python train.py --norm_place="pre" --positions="learned" --attn_scale=0.177 --init_std_qkv=0.0174 --init_std_down=0.00246 --learning_rate=0.00937 --weight_decay=0.03 --max_grad_norm=0.5 --final_lr_fraction=0.0 --batch_tokens=32768 --max_steps=3653
Each number is 128 + 24 x the weight over its row's rms, rounded and kept within 0 to 255. Layers, rows and columns count from 0. Numbers have three digits each. The size before them is the row's rms in percent of the matrix's.

# v: layer 11 attention value, 64x64, rms 0.24, rows 18-63, columns 0-63
# o: layer 11 attention output (transposed), 64x64, rms 0.224, rows 18-63, columns 0-63
# q: layer 11 attention query, 64x64, rms 0.363, rows 32-63, columns 0-63
# k: layer 11 attention key, 64x64, rms 0.34, rows 32-63, columns 0-63
# up: layer 11 MLP up, 256x64, rms 0.267, rows 0-21, columns 0-63
# down: layer 11 MLP down (transposed), 256x64, rms 0.242, rows 0-21, columns 0-63
v18 075:169140131139116117125113127092138152095096137110105077120142172090128128085153148141106147153119118125113165123134149135086136147110176157154134110157123157113155198137133124129124126155162135
o18 083:114112127074125130145109138134144110137152106135121166155134076174170112163126107147157083135173162166108113111133123136143093122170107142125161144105141114128114120096148153112118144090106108
v19 083:142136144080152144117159139122133087105142092099148116157120117164074144147108113101117136139144158080109102125143128104150124098091133135136103144127130111151168122096146122120167130073116167
o19 085:085131126178092088125097122151129114140110168142115120092131135130168115107163149130132113146096101159177150124133127109097134095113161126087174098112123134111108120119121120113097147142164096
v20 089:105147124096093116095112129162114135134094138110071149131153186130125124153139168097135171100154103135137137138141131079131135123124160146137139089150156162142100113179126139105155122140147130
o20 094:155086150125165121177121140118118117121140107178174124136131085147120122124146109134127101143137172138137109127107127177112129172127111103125155147101090086145145171116165132118093154125135153
v21 080:122125105164171122121123157078098130181134111116094171093139131156103111143143111128118102156139125138134115126116117139109112130154100145128168156130150128121101132102166138128092162089092073
o21 078:155122165135091182096144095155135101079141142136163098136099157098162102146112130104137134128115112100113133104143129137109117115112175105136089115146127134173162098156114140108142130171135140
v22 093:094133147106088087139140128136132096090133126133083132113145128106168079163127105149178157112117145099126116101136120126169134124151140139129088094135182171115123097112102131107097130128126130
o22 096:171133097113139114136127143123119154128110140096134098145105092159103145131092142103118102128151106128102142125140162078117135116091130105137132108104046078151122082103143132150146124132133109
v23 087:094099086091147126106128131141077132134140125139164122170150092166131147130139144170103120079137134115128117108151147117124145116137167101099135167143104129086117079130096148102153122147152135
o23 085:162142163131111121122140146140132126092092123109088154064110132122094118131149103104132118180121099109137136107112113082142131109108099146143127091115131112109119154145110097102070089107114146
v24 113:112113115121149106111133118113172149137155128139088167116098105174101142129137123134118128103091161113150163153136185124175108132121145144134164125127098105113132127117104082124145127098072162
o24 116:175135147181146183172094144160090150141136138098138129148122134122130101113124158118148114155144123143100134104115135147133141150106143119089145125161167158106108144137101169135125106172163128
v25 090:132116141129151112109139120110164161154119106137159163097087091121105153071147105132100145150149131145117139168132156095139135101116104088143169126130121112111087158109164130156100110103095129
o25 094:112116126144113161157131124155083139092137131141087133128113148102151159160124122116136117083108125127124133082156127150145137141136156112091067161141152168152173127159105141112133163134140169
v26 096:170124066124114107114137123150115136094083152138111160087125113121152126097118112153138148159134148154156142137118133115134138092160143079149147115153117103131133121179091160147147146133135176
o26 094:085138183136136154157146128153126104129133097120152133176131141129122150131159126099132067100120099133086147110129155091121129154119127164152096164106131127116127161132147098107126080133113092
v27 082:123110178116123131119121115154107112151099129135136127137097142116154129105127102173141165138159090123129153147125133132132139123154098099121092125137125123145107197157132126151132112137187054
o27 078:136113128164139083128148132113131142074127122107137158126134102135094192171118150127119105133130179135130136130138099127126152163126160149160115123104126178147125068122110132113125157095114158
v28 082:152109137159161109092144122106119169127130102116177131128148085087120154146136123131100118148138119129112130139101161133088130112128137118160127144172148072076113118108108122110110163145105176
o28 090:113155111104096136129126107178121108117131136123103110141110145139139133126123131134174100165099088140137140085159129156198138132171152172106139142084142154169152142144151115153124110112132123
v29 081:134131130157122112120111156139096141102171132073155123154165149082128154123175084110160143117116103128090137119151127148137156130102112119069104113115138123148147163120156107130109147168143119
o29 084:142103114106142080148121119097158141130104129144116074133112142160141128143115162124110104184147121117173095122127140148150080111140114148158157122144127132149101118153092128159169131083103147
v30 083:143133119144188156149142153172114120118116154137131108112140159140168117108120140111146125150122158116163120115161101136120151111100134135113105175093083117131125154166120165173146119117157077
o30 081:116092156123065111103136141094140107125111110083157130153157125141074114121143134119127127090138132106123119152084119142071105120148117156132150123155182116124150101113164122095132156132117133
v31 106:112170156073156152085143141171142166108118123150114099113132150124090154154132137146125083152124131096121152095132135095149114117113139100124101107144107165144137118107094124081168125147140125
o31 089:190093119153116134132107069137114079132127134148121151114126092098151153130145158141138124110113140142147157157130130129135152128131086106138142130110164158098082166147182131127117122159100122
q32 120:150134087111109130127100104165134136146093142141114100132147169134158136145097128156124115113123162118125105128134129143130073120145148142139121167109103136139156138151094098104183150102163193
k32 122:129126139126091115115122111125142134133152152119102110130082102094157144126117114125141136123165129101128140119107134142155121112082162168123109172136117138175141080136133128187180149143135186
q33 118:105128107140141165156130162099143104109133147137167122134145116114129127123133112166151138142150139087085105130105121149130139144152117093080134104132127176140091120057161141145115154157172126
k33 115:083159141151091131097111140144106113128147116145159114091098153156117106098125141139121167112115177129123096168151102134150131164100112103114124139150143056157123107122132141110104126158146109
q34 121:179075120121051112127105128139120142113118128101098105140121093157148142114106122164141155104149149102120148121127095105128120155193148127119157107144142129130110114111125087116140125156139157
k34 118:132104101098068131097155130141111169122157109116142123092113087139123178119122151127139156147134149116126139106158103170127122163153147124097143141162134148089122090120159156143179128121115117
q35 129:107109162142083129110153141114130156146074093117117129114123124075180144137140124108143164116100119111118132108167145114117148125091132137153138142157165118127108160116081093112106117181122126
k35 121:187109143144111156088142124122145144159130144094142103113167143130143148160174108100133136112117135112127120139165137145153102136085166105121123112145171154102101130088092097132133098088121130
q36 136:082097088125120126114123092133155135126133150150146101185111150131145115101132172120143068137112150099119130098156135095086137123149140161152122138137143165115150119125113161163135108144147084
k36 124:132144136115143068132132069127115085172119144110174135123129146097139137108102120128163084107149142129129105115172140125123132138116148170120146083148143099097142092160134113136167118134145103
q37 112:114140113117125129147142128151130133162119153132173103144109123095163133125101128144102128121150148140145134168107113081146082125082137106162113079098127131145091170155132124105159142109071156
k37 105:124107113124112152130131100131080117096178128166117105171170118108153114120089099092110145123143136102159135131078142126141134160099138158146149130129083156167127125136155100126136147083109135
q38 104:113166122134105121095155131135145136110122112082159122131109153109156155120116065123092160137095122141102155157163109155120105180137140139133105130090164141137088152144178118128103138118121119
k38 105:129109113112141138154150096174121122132157125111123143127094120139114121151143082123150111123089159173155135128140078081148124171123156100115127158163122159164138168094129088116113133093121132
q39 135:123165117126160115153123133097187135106076119112164110095105124113115135125184112097118167152099116138103135114133128152162166123113106140146164123123127158171127143117096127128085127103148150
k39 132:120146164121111130144120122097140139135099159138130111127145136109089082110132125141123132177080141143114110150161111143168126127132121096134131171125165114181091146118136071175123132112169139
q40 139:139135175090158131161120097125139144173110095134112137141115131133180133182137158134122096135147139125163109109136136138096124154095101141156132139115111125117076151115098123121109099075102102
k40 130:114119135118154128163117151150134129143126128115122091150176112124177175106139090102112097129127105164131106129111161108173112105117121166175138122128110136112082139116101130137142076143123083
q41 128:170122091167108114118118122111115168144102145093134126106153123086144162101147159127124143148076117170182136125128107139081171110114119104126138110127125136114128132154121102160110130162159158
k41 125:165094089175114131135110128096160133137091124136134112128137137113101123184158143157133142137095157118162128105112094138139173129100168102136181099108114124112118126159117109166139119152107117
q42 109:156077106118117155118126123150124112121137135120157100165140113133106169142128169132120108160123151121100141115118153126081134137124144104153114108132093089150137092122133112092116147217139106
k42 115:166141093158127140101157108112169119127060121180160141113146100144131140114148132118117136104136157109147111143108195089111125160113112143108115114128090111126138107147168115125155121152123112
q43 141:099098145130105143111132098171152101149146096129148184166129094119104108085150153107109116085133129145116101122102151144120114145148140125160177126089161138119084113127142133109146172122133122
k43 135:145135160154115143128119103173104091114144141165127146170144067148133127093139141133115097131101185157097150145142147146140104126125168138140134085125146149121134076100134159125115154109121131
q44 125:107127098132151097079137124104145103106106128156138118130130164117141131133129139110093135122133140142107156119158143082109164125144124105096120158149150140131146092141078083091110059157152140
k44 117:111112156159100154115194102116149125116095203146143117083112156105110119144142133112180136110108086139128156137158121133126110128114126147109122110170135118120131128129096104145130154154160125
q45 116:204121111092124162155151122124139136142105123152138112109130119111126103111135102193130127133134114121110109128090145133149149140131093131128133140071119109158180167111155159139115082136121134
k45 123:132138086096146124147127123156141161106101147136121120113102138157139088118089160127120102136129107108101098098063177150167127108135156119118117155108131085145085124120177099132140120139134127
q46 137:134152108121107116152107166140106105083162143120137186103118145130131117138133117138139152075134133120090098155119123164138131100142111126160097191136163145085140128109135139091141163099138128
k46 141:161104114127158147156120136125148110141138115163088138119121119137105154132125102117120143092094143130134154109123097148126161124141108161138069175143187131142122123121134178080138157129104173
q47 127:148106155144117178159153151126075148181134089132161139172143093104165154114120110123123145124134144096085125101133103124117171105116101110138151111135142108128119143115144154170151135132145155
k47 120:169136136127133186135099129135163110103137080114124113166138145135165113125146147141101170104131133102123094109120124158163112145149133096154105084187143126109118151155137127141168119143113100
q48 104:128124199151146150128112145105129154107148116151139074127116153105091155165151127137151148134151142126124130162106114088104094152113102179136147100092129136141138111124110126113167112116091101
k48 098:077153147149129112150161148108143122159134111147144129124162141127142102187133093107117137168159145104150151095095139117132101121160107138169116118151098107141161140104110140108150127065116123
q49 125:173183139106106156153130105161139118096108141113120130117107152120128153077124144114092124167125110113109088083121118117097101112074161098163122160144155135127132108130107129120132101148153141
k49 130:151171160130087191139109095111121181142117133088117204113113130122109143123094088132138090127113146110126124149109138158121147115094143135142124141143154142134135105141122126159114095150134127
q50 106:146095133146154125134126145146128164123129107106143121156122162129130127098150097176153146134109109146131136124089157133126134153115137147090108112073058110107093141075128175127160130126106119
k50 103:157155122113139113129137109162114144167162096154147067101120095165164062134148135123118133142124101142115117145061148095111135129156127115141140109114138114157134143108149136137142149149122091
q51 122:117131178126104136151162118112123125110114119116148108131169162128142138150087154141113148082112137118125116151099073146103122122127177133144117134140114146147193093153146136163143139176150149
k51 127:142122114135153161114149127086128121128138149127112121119103115119119174153134091119136119092147181089109123081099098130101117157119103121147067095126097101119115147163146103163120086124135147
q52 111:094115122105085093149186128134133144128103162129161130126138079152079112111106107148147141117137144100133117126088128181097112130121151125121117104140151137095151143114116118124091102113093173
k52 114:161093149081151128144156111137136119102112117100136108102160137112113135125113142111170151101147181124122150117092108165154116145140093126136147146135141102122115123113191146108066104118107141
q53 130:173136105148179139091130102108121147093105080081103152122107136135068124107133149126115121157133109147092136106114098094126125107135138117131121091141161138152154156128124119168144153087118126
k53 127:173122126136136124175123137132153188126143099142142167138095143124066093121101110142162142167109111135087144104149123089119115119173142111148130101128136116143157097169114132144125129110130102
q54 135:148172095094129119098117122119098152131164104105163115162120155140155125090120127165133137074109100107136110129150146115146123110106153076125077137143119109123138158120115166128130186123138119
k54 130:167148089127139083103118122154123125138157086134132132170116152148134117101104074107156136122111121110132124185109107130089151156089131095124092146152137147118116139135124128167114166158095137
q55 106:165142120122121154187128117102104111094139100147122079176110111125108140098095118157144133185156164132138128097140116130148138157141112086145135103160142136114129140167107149126117167123098143
k55 119:152146084100109169151107114105149147147133125124182164180140159150125126086146128122129151149153115110125163118118107124139127102136078124113141086174119109145121137132157126110157119147079144
q56 123:145093106142115112110104154123160082150144116112134150136114125120127153135111147091147106150095110161108102094156135117129135167130092141110169125100140149189129129092144127154068146115106099
k56 114:120113106153110105144112142140142131141093118157139133163119146149140114139167127157107058140151114164097112122166094122182166139122093154104128095093159146145142111118142125116128121094157095
q57 120:097162162070125140080135141104158119137175149100162157127138167126109126132122114124114096104104102098147144142126137136131147090088171124147106158150118130081117135108112120114127141159160115
k57 124:138118123111163102120117134104097123127114143144129171125155115085117121156120108106114131082106145158147148138113123132070131167064154102182086142143154147105143155104120138115111107153139130
q58 123:137123147115129170139110204143093065130101110108120141154109140139143145144131150097114115166172095113128088116121125144152116107117122116138126160092147106112151088170110134099140130137142121
k58 122:142139159148085165137088151152137126160110121114086156144124104163103145165080135097077125115161121147133102116158151146123126066116085124117116107121118141113133118109144101131136158144149123
q59 127:151114123136106117166180106116118153114136129106157075118117136118075097112115152136072134154163143116097128205107164123122120123092116125148125101162138132130141155113117132102120137141127126
k59 128:134122139134114147163135129116081145118119110107156114128128157098078105128126138076141131158129166060182166160120186118155097168133108124151115128118149140151127140122142128141114137134144132
q60 133:123129123133124146159129113126136125096173111124147085170099099116127142098104139083126090119113188129064117124168131116125152172152127132125124115129120154175125148127146129128158090117158106
k60 128:116171115124119134152152063123110105120113125122178141171102137105132129134142126145116112128129132125105072133183119107154122182159101181137120133158120123147110086123125137151149113130111102
q61 118:109141178144167135120165155113139162112131117152131121140158124115134102148127144095128177175147138137124131127127137078139147112173154153123104108162153085070116122127116106098121139128083120
k61 120:113136143158155158104178124113099123134146116109116133091168119156103102091105129116128185096140098109126169125174138112083081109155144116121149100119139142124121128099115096112133095135132100
q62 121:114142101178122158135134116081078101148174149170120120146101153143105105102131151115123125131142078149169138142103142132160134099126126104138087134124119134095139104161143162104092125119149106
k62 114:115172103150138143177116134150126101120143168119118137136146161115105117102086154099123132125168143132160152161130118117087175107101117110103123087081131113127136148138097167142139167141102138
q63 100:152134152115128115131162130121081102102099136143139126140145093136159097145122142142147163126091129112176115119180096166148154097126118119134146107133136144115081148168149147118126077101093159
k63 089:098105116128133169111136095147137142152127151138094095138136131103143124058149121157140138141153146139140105111145128158153141107158118086142155140123134147082106158113132097115130136139054162
v32 100:143144145097140111151126149123112152189119078141131126148145085142143108138099127122101116143067122176132172123097148144128167142095114119133127159121165134156081154103108148125113146140135142
o32 100:112170105131139103133080168164168126133134151138121141120103143130112146109158098116133113101129098099134145151096163109142133120112103119140106178132126128111136173109127171086120169079140099
v33 096:086107134147125118147079166104147163110102164111116138111129140090092118135134155127159132150109152101126110106132132102136097171172137132120143078151134155170121097128127094147098144125092112
o33 096:165102127139129153137178133101138148102091107120125120131145131075083132126159127099106140160126172113102117159154128130142148126116128155162129117133141114146123168141125079180128094125141179
v34 108:172114146107141107134113167116105110120087109132136132097111115147094110143125082203139145145127119111112175144112154153131093080144131112148152111089112129099122164115144140109092110119136133
o34 114:166125177170193126109159130138143153118128181121108157086132113144111136156153158146156142141149119147153135172118158111124172127122121128129153146120129132115135109128105161130108072140127103
v35 100:154192103127112158123124119077147105156139145151115146079104107159095129138119141097118135156133114101106129084134164125124118103113089117123069127100116146152157124115104155133132103147127152
o35 097:130108165155131168161135135134058100077135108154109110120112130155099129154121131107149126117157130135106134118084159113146116130171126146122083126112098128135166093136126103104167161131153133
v36 123:125091127085107124084109125154154156152164129158076104158153160151132141138114162131108093136139127098096134086128122141121139098122114138111157141095109179125159120114151143122093159119112158
o36 121:150099128144078109141144147153085097113147121126091113124115101131142120105110119137148149074131105141146124141097097149181114111141097107122141098110139121138096143166163130124100132082077147
v37 116:117135149119123107136118171165152129095114134156155148181086136148127126129138146143121078186094131148135111116114085143107150143113138124135093160132137107174132138099178115113145155152148109
o37 116:149137083105120109106088133128149128138140128121131177120129108130091133111146108177138094119110139156089115132114144155159116165110121136135161138063110124182147121092143139145133160109130170
v38 103:185096119186128110174123139142156164170139122135121174162134092099120099142150127096144134140077080129109102150136146121112129128131129128148118103099165144121112128119123116156096124117121149
o38 108:171151124115170117102135160123112148104103086108108158096116145096131159134138116091085122142111090109088123120141163097125124083095128102141099107146137129156127153151137123101153156110132086
v39 103:105115142159146147120151106145141151114134117136106124156133135160108127127058180067136122148093103158139115116108112097113113134108123137129105098139114130174085104090128176120121104115116147
o39 099:144143151085126161131145155095123106110142119162143154109119115164104139133148076125118118132145131122122138135111133133125105167126099099159093133175145130141132174104182101112134175114072129
v40 102:098135112088160123108105128144166164123133121126131126105105110147139104153129149115132116150151132121135135138189138122093174101115114092068102139121161120105121096147109110100141098163075145
o40 097:161127077122112163172123137113120126129122107118074120155099155143127115107140096099161133146144149139135101103148135160143139115184120127109125139122121088098157146133150160154122188112156105
v41 101:118156136117146114119156136137062075116118124148176076103144147114134124143167137147121122113117184095128143135118138127146107154156128138131113149157171113123110126105121172113160151171126146
o41 107:107101115141145091127140101121151129102182121136192105166137123103144084124155135132164148116098159130107132165140170147105143145148133146118128136105123131094147121069141139091111118141132094
v42 119:137170099135089075167140098108081107148120179127162139123121095106125162140168108145112114146178112162139136124165141123139130112149138130130135104142127148160138123140116114092105110174131140
o42 117:077120167130173125113124081114147105103135120137089108166119120109153140181126141086127074115100125158137117102160139113145106122128142161120139145075119123144170109138113129158127122107150123
v43 114:150124146165126103134138148171114103121107125136107130141128083159137122144160133145119105106138105189120108097127128172126089124061130133148164108099095171127123148131093143133146134135087137
o43 113:131103147119138132082148147124144119188116131172091180153153121167166169163147171127108113087114086148166156132100149144130153142144138121135132112100116120131109129142133127115119139153131101
v44 116:144116122188111188167101073103116139108136124087128118117141130105120176125133127107100121169126138147094122113171139117106123098127161148174112136159139116118111129097161137125127118133159141
o44 107:132154201125109128169121112155128142116144104114116154112143107123116115178166113123109119114099130102115108057135113159120098125122121166146156149152160110128126111110107085093158130118115127
v45 109:149157143141113150116112086141132161130117162134144151147102101139106158129074165141153158105144117144134111104177182142141109151088085138147090140155105135097109124131134128107123093117158120
o45 107:125112149108130171151154167152125101116079149125119137170159106145088122174094139123137093144157133106125096078131125088129137141122127122099131136142108125141162090135169132097147109170110136
v46 114:138149086130134109116092085131113166094142167146118150162096136171118108138143137113105145110125151123130060163085133118136102143102132187137135120131150122111115162134117118160137138134087123
o46 119:166159133110121178119155145123108129126144136151191108148121119112156137131114100150107129116094099111104122131113107172127146141093114083115122135113081121184132113130152159151116105178146122
v47 111:139120135095143103128110135102112115112186157121154123183181137137161110140126105164134127112119132104131122104134140132145121171177143100127117113113095152165162093103142115128085100121108095
o47 115:146117175128164136121135113156138156137111105140155110166137084094126108093082157132147135141155153145122136151103124102117112126126135137158178083127119127143095133137126166182149141081104135
v48 103:145134101138128107121114192109131113120099123100137162107109129138124131111122122104123153122133096112141115145102186168071093150132109104129163156109091167093110136116136131131158131126072131
o48 096:151122107093116135098184123107134137135138160137109098110113147132140120123104154099113134125117144141155152143100171111119141076123161103160092105126098090114127149143104118085152132196121107
v49 110:132115164136127163152081148102110131165084157137133118137146188123144162113141125095103076117123163166158129144117130109095114124100124133132143146137105133151114131142126101151102105125087081
o49 116:120162121107103153184143108107132084160092139117137137148119119098117114108121173089079114092147118140088116138111129154123138130087132124190124152140153111132090141116119108116103105110156129
v50 112:097150134101146120138183116129152105122151111107113127126146102132159121104132155089114160146141110150158098104131162098123113138083141121160074120160121172121129165115090149148089103146144114
o50 111:059132166108148159128137161154115148155147114152105094145138142135140146162116086130099129088161142104101124150106151111136075156129136147123088118136112107101096131118107136112154168133136110
v51 124:113103140126123184122111133141102105144103118165140108141119135178170112161137130129141107071127144115162111162112109126123133078164144127119121095141171157094133099129100114096106107166124134
o51 124:141130113160160169132109104128099093133146082089115164159143118093144095109127134133126137135116115132116086132144118132099145123115133104108115142088172119073081133115145147134086157146133086
v52 114:158126134120092094142128167087140095129147114142144109151142105075097102134127074162126180124130111100122111132093133154104174091128140109073122108118125124134109126159129131126132168125153133
o52 116:124118083158158104091082107133137106077130149140133129121109144103151121120153141139106144136126117158131130148139116088108118064126134103126107130139120095127157098181086139106176131103119157
v53 116:135108165172119146094176146116149105149166090163139112143128067148110143165162147125134145160117148139105130146118123093153138167120115142103129119150117129086101120091125126148154116121135089
o53 124:112104109185102108121095154121099138157103126100128107123109084128139162147160102118119150117101139126102148151159132100068116152125128123101156130126103126133086128092156090117153169157116128
v54 110:135118152161119129121159149110144156118122123097120133134129101130151117081140136155060177107142174157158139118126093158122125078101144109120084099158124123148104159155157136143137124103113120
o54 106:121126137120102146083110179112139117155103160151121168106147106127151131150104120143135155085155136097104116149112140156119134108141158124132156140158159146095132080094103134139167150123161178
v55 096:153151159110133129121115129091128159134136139169123106119135074097094148135142160170105154165133112156165158109118138131098119139160176154140164136149158121126139147095176152091122120128139147
o55 091:116125155095142097105124134164167124073134155133103145081129108125127108136162077109161155109099142130101125131139094156102102103137119170149131162105111133100093106157160122117115100131134145
v56 127:128128169097150103107137123136152173135139156122116135144121121106131185089130120133160123079131129147134104151108172156126150136116119168096158134148110117076138102106145103107130136105102071
o56 130:146108078083117127124141103190161124137086181127111141141111113127169148121087135129136110123126171124109115122174127133100145143129145099135133145166130143153083134169140149115129104143113148
v57 109:128159118145119128105085130124146145180164113159129096143090121117120132161114083143099191117181138115137091122113164158153139106112126155133096114132141141116128123106134105111073134145138128
o57 113:134087159155160140126123137169082103115118123104141123140141127142157104134129112147100130108129147096130048123145121123125150063125108092125108165118103110146119091159134157151155146132129148
v58 102:143127111152141117118159110100081147157118181127132111102093143087129156134155175134087156141109121161160190136135136140133119116118112129140096132175137093121110134139123103139118164094108137
o58 101:080135156102106104126140131098168104095077129109137094118120142104144124132134134104138156052106145132092117138122134112156150113136110122109125165154162164151150123113119132109099114146174139
v59 119:116094134139133129152119119178137085149131175183107156152147155131125118125122118150148110114129127164141138154179105141148123157142112124112146093106095144087110148094127174119127170108154111
o59 118:118134115124134128079143167107152102125152107120155164172108130147105121158135150103124124132154140191149145140172130095160160150140098099146165134148129152143071108132130128106114109113096126
v60 105:125100128151140034151122127106100161115131115145112123165103144126144130115116127148132162114131132118147129152148141103110088149126099161162116138137137145149086154100164142126113120162183118
o60 108:111148139102187122102164160118165156118158157102149123152137120134101104193095118167107104106124111103129095167159143135138133122130116119138122153143128129140135156103156159161159137106096141
v61 107:146137141116147120143100080140134083120116106066101112153178097113159131145110098118114106154100155119137134156115142154154189093135143147136101115148141144128143117114153146171155119142135104
o61 107:163127138112120120156058099167118129155157122163130120135100102124156130120160163145110117136113120099150115125125180117128093133071081132145152135141153130115121111124101168143159108101124103
v62 107:115145121131095169151140150119133101115092124105097139143154136121154130110078125128091095109094144089150126117134141154159140146135100117124133130106124115164183128066170135103116125107110177
o62 100:110120140119114132126141098150118091112138135165133131117147100097078094111136161118129115196150158109146126150088149166174112129119128126159148091119130170119117122118103133077104151129095136
v63 120:100099104121118115146077132178113143112124163121121075104162081124096138153125121120144150108168132115146088152090119147112115118130112144124155142109118132136106127106141128126101092106126197
o63 116:142111136116168129160133139108117130128098133170146134127176129098170111165142092162142140144124121149169123150146145160160130089110112130134119170108102122115114193177135108121100118136102146
up0 124:134117139120119121166114097095091150122124106105101139114118166135118121118132146142114081129135157106117112082121106157113106125136100174089156110143126189173116138105126162135143166157171141
down0 102:145199135133125105088156112132176139152134141127112135124116096125177131109132124143109166143128085126137158168126134079108147132127128099137127126083114090103161104137116137139110106110120080
up1 058:113159152147141129112075146126126102128120136139149190110145095098133088159120136159125095162150147069088135123108097171135122148149144144163111135110173150143114137128131135121137114125164125
down1 073:101088101104106186147119134123140138154081114164113105147157161135100142157167133134144146096147116141134127072115150121153154107133127132104122148182134128090111157114133113133169134106155136
up2 091:110120160115126136111136105089142140190139094108121103164132155182118138141116159126147098110117130155135180116163111150144152120136170153131119120090129074092148118085129134147132113137145134
down2 094:123147136141146135135123132138135146122112134112124133107113088152177163164143149112108121187115095149140147170149119116159136108146092116127152098161111140121083116156093119063123126147163095
up3 102:159095132129093140110116161149132122113179170167121104123159129129155116091107099083089120121110155097117155122122111141146102110103103094149089104125181124126092145146114127126113142102156123
down3 086:102135113130146137139138141135135137175130143137159138167142162140108128144119185124153122122109142184127145138119134105086118096149122174151124151122143145151197116157162110124170096095116118
up4 095:104081165092127107145138107154154131126121139136098178129113097132157086149150128124112177112131145143140128162167118122060105129149088119123155108126143141171109120162138134154116113111147118
down4 111:113157173142117171137090160159132083104121124132150107120128183160114129119134141136133144147109101155116155127132109069168153129139117143088124129140125157105091130178125160153100147137117124
up5 107:117148091088139119134155141115115149135129166132103116165118117191155133120131123115103076124098143127129134153150160154070107112128110138107134106125131135123157127163136133176131120080086162
down5 113:155143175148084091129143177141147139133109122103109117173115156156134140117140154060152117169127123103130149140117148136129104113097166123146131122072131142121085154132134134125137106116102106
up6 102:212090146148095159109130102130125105102148173124099141126114100146138100145108127094095116126097176131150149138161144136118152107123089133130121148105155121142104136106160118102131133164127126
down6 110:141116151116171076133153153076126144146140126132131123122113157138129086115111098167151093109131108119137129055144111096123108172099158109149110114120108133097145145161097117150134102128145119
up7 105:171119152132140094085129143105101139132119155121121153146146130179147142137128136163094092125141114151119149129177100161088122141156063157132110133088084132104113107121138136137139122113159149
down7 104:124144104110110144139096135103126108122113093127111126123119198112161102107138084148122109152114154116127135130134124134134105088126107115151119143146144145158149160179129156167090129131061090
up8 095:137124115134155115092158085120130142120122122102134155146146181129104145135111126138160126146136122107168147123101157122149135090164157074139133117144147133151082102130148196158119147125168141
down8 097:169124119099159158132137116065123111107158112109121114120137125095100119096117128121120109073140131082116129147167098167168144147147123110133126143083134121135113141146122181150112090128105149
up9 114:155148129145086102169149110200130098065135124091104129123137145115110133100144108115137135109159148145122085129144114119123089112124131122159128129139120092131113114139161135152138165072124138
down9 115:112145166120126153110091118109070156092106094158143125108113071136118148156140113094095135192127107135137105108153173130117150146148158159105131118107142133105126111134129109147102101127130123
up10 085:136139115092141153155135093061116100151168133125143156124108126155132120114130114131118126107124089143161107161143143178135135137103149110119093161099128104099123115095140161107131081090153099
down10 093:128117135119110106111164114117146138119119121116103146103174108151141140106079130093129184128150137116126087116149163076187165142107156154093117129130091113126142145163160137142137154126141147
up11 098:089104158106149120119135132118168112107109157084125131144109114153132136102089100161140117170110151162152151128126122120118137140106103100149130110116091074141087113094142161162093096098120134
down11 092:102126122165118155111112139108100091180138101126159170142161114128155123136148171125106110110125109146081119148092161162122104125127137169140092138152165125158119133145142156118175127132114160
up12 091:111120112162114098160162121098171136113122125105154126092148133129121143140093120115136096127125112162141103121124166152099089143070157110084121109167085085133113100122121138091129149145132150
down12 074:138175128144169117117097134171163111162139125156135120140124107103120145099158115118093113099116123135148134139127099158164105107157105160169147131104163117146152159166135141170113125075118110
up13 090:124118132137177078126096112124103127136124138100085123167110105171141114116114127144137141103080140117171151119122096130143110103152138166088112145129126108163118094118126158146102089175145106
down13 106:176097161157127122149138115112146112126125123161158123107117131115087164129149147131117118097118099155139122099100132144142122146151135151153128151141168115178148094106126144074166088144076125
up14 129:143129184135141110102163145115112098140119100091200183103122098137141103163116108145086114109109132138120139139142112156136147132136134121156147152104137075143122148144132081135138131136098127
down14 117:146174118085105111133116162130137158132122157112072121131104115126114101168071121126121103165122146093137154120171126108155157119141111108144127105112140118090132122133150145134146159156121069
up15 118:176117135119143128139101133067122104086137140161117143124158095149137169142118146178098121146144108139127137156117150125130129161134083092130162161168143111107145121121114107157105118142169159
down15 089:095126082141113121133136125158096151122096170144104154107150145133103129069144102115140139154145178133099094126106130123114137097149177131134104118132103155148089137123147155101162147170128115
up16 092:155115077100098105101082112122090124125131157121147097104127148144149119134127124137156111126111141129153097124141103080108077151153095146169139118131161109155120075132103142108121114129173141
down16 091:083150142125153125112124156163108139146112109122134151144144080102125123106130118146152129092088093154167117108125108137117160119156102060117112140132124119137134137148120085105078102128175146
up17 091:126105162103100139117145147141113112126135106095168146159118159090134122083103107135164128145154101111157079116124120132146147120115124108116135172117152153096100108178156123174127130091091134
down17 105:129105139141149131071140133102155107105117085127126123142103157111131152151099140146080106124073124143110150122100124136131104160167119075142132126148089097127114121150109102121152112122109187
up18 082:114117152138094164127128164130111139101142125142175128138127143160111170065154118145106102102127154151168077095154137087143134130146150155116123111114146118093132118111115143146119127130098182
down18 086:142149100121159159146118136153125144133149169164150079134170086096142165145133151113154156106101131134144148128137134092127139135097098107154091120140113087123151100145138061131104134115117125
up19 114:130156156138142144085130122140130145151101082124101126125098122115148134120114122125068148131161166106102127135143110114132112116185146144099106144125102134173169178173145143127119176120125132
down19 110:135103176119143139092124163100122144085123114127100146122111127151168143157145123126173110132178167127137116119153073120120157162147094116137138101134143157166095135127094099157151128155124123
up20 110:136165112137115164135134136082151150123148130111110114130095102136128139104125129132139150134073130118131141121134098087159081089069113156112136117148145090104136095118113180089110142129165135
down20 107:121128142137183143145142148097083156119097100159171107140138126130102141087131179151108133107114092124113152135106137153135143141117122145117144151169122171105124088140123119090088116109084121
up21 108:152164109160158148085140120168152117165123129142095140132097133097145094143135125101068089143167170157123162108143136063115121119134109137123162140124122122128143112112138107152096132131114127
down21 093:119117118112167075144111105113130165136106162120149121128103143149134156137134145099121154138159101160115124120132111150157122122114144107122152115101151103047131093120117133150160100103136189